config.yaml
n_head: 8
n_kv_head: 8
init_std_qkv: 0.0312
doc_mask: true
Each number is 50 + 10 x the weight over the matrix's rms, rounded and kept within 0 to 99. Layers, rows and columns count from 0.

# layer 3 attention key, 256x256, rms 0.232, rows 0-21, columns 0-63
48 44 54 36 51 40 51 36 51 48 45 61 49 50 67 44 37 42 45 47 58 46 33 58 60 65 50 32 48 55 59 43 24 41 56 48 40 48 47 55 56 44 53 39 59 53 46 45 49 52 38 42 52 57 50 41 46 39 30 52 66 44 43 59
55 47 43 29 45 63 63 37 61 64 51 63 62 43 48 50 39 49 47 56 65 48 61 43 48 43 44 47 45 41 44 49 53 48 37 42 54 50 35 44 22 58 72 47 39 40 35 36 73 57 42 62 57 49 48 37 31 52 53 39 52 52 45 62
50 44 33 68 46 53 60 52 63 44 57 60 55 57 27 31 37 48 68 63 36 71 52 49 35 56 42 28 60 51 54 29 56 39 58 40 65 59 61 41 52 72 52 51 54 42 45 57 55 56 39 68 55 64 57 49 46 40 58 61 52 58 71 53
41 52 67 35 53 53 48 52 45 56 36 74 49 44 42 59 61 39 57 43 54 46 41 43 51 53 64 42 37 51 39 72 68 47 50 52 34 60 60 43 46 54 39 55 44 49 62 42 45 32 64 59 50 41 63 60 59 30 55 35 64 32 55 56
61 47 72 65 43 42 46 32 42 39 52 54 36 46 37 61 62 46 54 40 56 48 43 38 40 45 60 38 51 54 31 39 46 72 51 48 56 54 42 45 43 85 56 48 45 63 53 55 47 54 55 64 39 51 70 52 65 46 44 55 32 59 62 37
41 62 53 57 53 64 50 44 56 33 52 55 39 53 55 52 34 48 37 62 62 18 43 50 63 42 71 64 38 47 69 39 44 48 59 32 49 55 33 49 50 41 56 62 50 51 43 39 46 60 59 35 56 43 32 51 47 50 64 37 42 43 38 68
53 37 28 58 66 41 53 65 53 60 58 51 36 46 36 47 60 45 19 52 38 50 42 57 45 32 47 33 58 49 64 54 55 51 40 53 57 48 43 55 60 55 61 46 57 56 43 65 52 45 49 54 44 56 44 61 50 64 52 47 34 44 34 54
61 46 46 51 62 37 53 51 53 45 57 53 33 64 51 33 42 38 47 59 57 43 56 44 54 64 58 47 64 33 43 50 56 54 49 54 41 56 64 68 45 57 56 64 48 38 64 44 72 67 60 58 60 66 31 60 39 53 60 56 41 55 53 24
62 44 39 57 54 54 43 49 53 57 27 40 37 49 62 46 55 69 55 68 58 52 48 50 46 42 50 60 49 49 55 55 56 48 60 64 60 29 49 38 40 41 33 65 70 44 68 40 46 63 34 47 54 64 50 58 64 63 50 51 50 31 51 47
58 57 53 51 49 61 27 44 41 56 62 51 34 58 48 45 55 54 50 34 58 35 45 54 43 53 45 38 45 53 51 57 54 65 34 56 61 49 49 55 61 47 61 59 63 63 68 60 55 61 52 44 38 38 48 42 47 37 63 42 26 42 68 54
60 48 45 52 59 40 55 42 51 44 65 30 57 38 26 45 48 64 55 59 35 57 47 38 65 63 33 40 43 43 51 59 46 56 32 60 56 58 50 49 71 49 49 44 46 42 56 61 59 31 52 61 39 54 37 41 40 54 50 61 36 34 35 48
55 53 60 49 58 62 49 42 52 50 35 46 39 35 60 67 39 55 44 60 30 47 55 41 62 39 44 59 59 54 35 58 68 54 46 53 54 38 73 54 38 41 55 50 45 47 56 58 51 45 47 40 40 49 48 42 62 57 48 49 47 38 57 27
46 43 42 68 42 72 63 59 49 36 54 54 50 40 34 42 53 59 67 54 37 81 49 45 59 79 57 52 67 61 25 47 56 54 60 39 42 34 64 48 31 76 46 49 44 53 40 65 47 59 28 53 42 57 61 54 46 50 40 49 63 52 53 65
50 46 42 53 51 48 72 66 44 60 56 57 40 56 39 51 29 37 41 55 61 31 62 49 48 55 51 47 58 56 28 52 65 58 54 61 69 42 67 25 44 41 57 46 27 45 35 36 54 42 32 42 65 39 47 55 57 46 42 65 62 57 44 75
46 36 43 45 68 65 58 56 50 44 36 50 39 43 83 42 41 41 36 32 36 57 38 51 35 33 50 35 33 54 64 78 65 44 54 49 44 45 49 51 56 48 62 38 61 58 51 63 41 59 45 45 44 35 43 69 36 67 52 40 31 55 55 68
47 35 44 49 46 56 53 30 56 48 61 60 51 49 54 29 58 59 35 37 65 48 53 75 54 40 47 61 51 56 42 75 87 58 66 51 29 39 48 63 41 50 66 68 51 61 50 59 49 58 40 30 54 60 41 56 48 64 57 41 54 66 45 58
41 37 51 31 56 43 59 50 55 46 38 21 43 49 47 56 46 43 61 46 65 58 60 63 31 56 52 50 47 60 47 55 59 36 37 72 30 48 66 58 38 36 62 54 43 47 48 35 59 35 71 50 51 40 66 47 58 48 37 46 62 39 46 47
37 46 43 38 57 37 48 49 73 39 44 53 45 42 50 53 56 57 71 42 47 35 49 50 45 47 46 41 58 40 48 32 55 47 62 58 57 59 53 41 46 50 37 56 63 45 43 39 60 65 66 42 38 56 47 50 47 37 45 64 54 32 51 57
40 45 57 54 31 47 49 65 41 36 72 66 30 46 27 41 46 52 57 53 38 58 41 46 45 33 56 33 40 48 09 45 57 36 66 37 55 53 50 54 47 56 42 65 29 51 44 58 51 62 55 74 34 56 63 57 58 50 50 64 50 23 53 68
53 25 54 65 75 34 51 59 56 52 14 30 45 46 56 49 34 51 33 50 48 46 57 37 40 54 54 59 45 45 75 63 54 39 24 49 27 70 48 56 54 19 69 46 59 48 51 63 63 51 61 41 47 54 51 49 27 71 39 38 35 75 50 53
46 36 26 48 62 46 41 44 46 45 56 35 45 51 42 58 62 51 15 31 45 47 41 67 55 47 66 60 39 37 67 59 77 47 42 49 57 79 58 81 54 46 48 59 27 45 50 50 53 41 41 31 61 46 54 37 43 55 73 36 58 50 34 43
61 57 59 43 48 69 44 45 39 43 50 52 47 52 39 52 48 47 49 53 56 30 60 55 41 60 57 36 57 57 34 47 44 50 59 40 49 60 38 70 55 59 53 71 38 36 38 46 52 46 53 51 60 41 44 69 54 46 45 54 66 51 53 58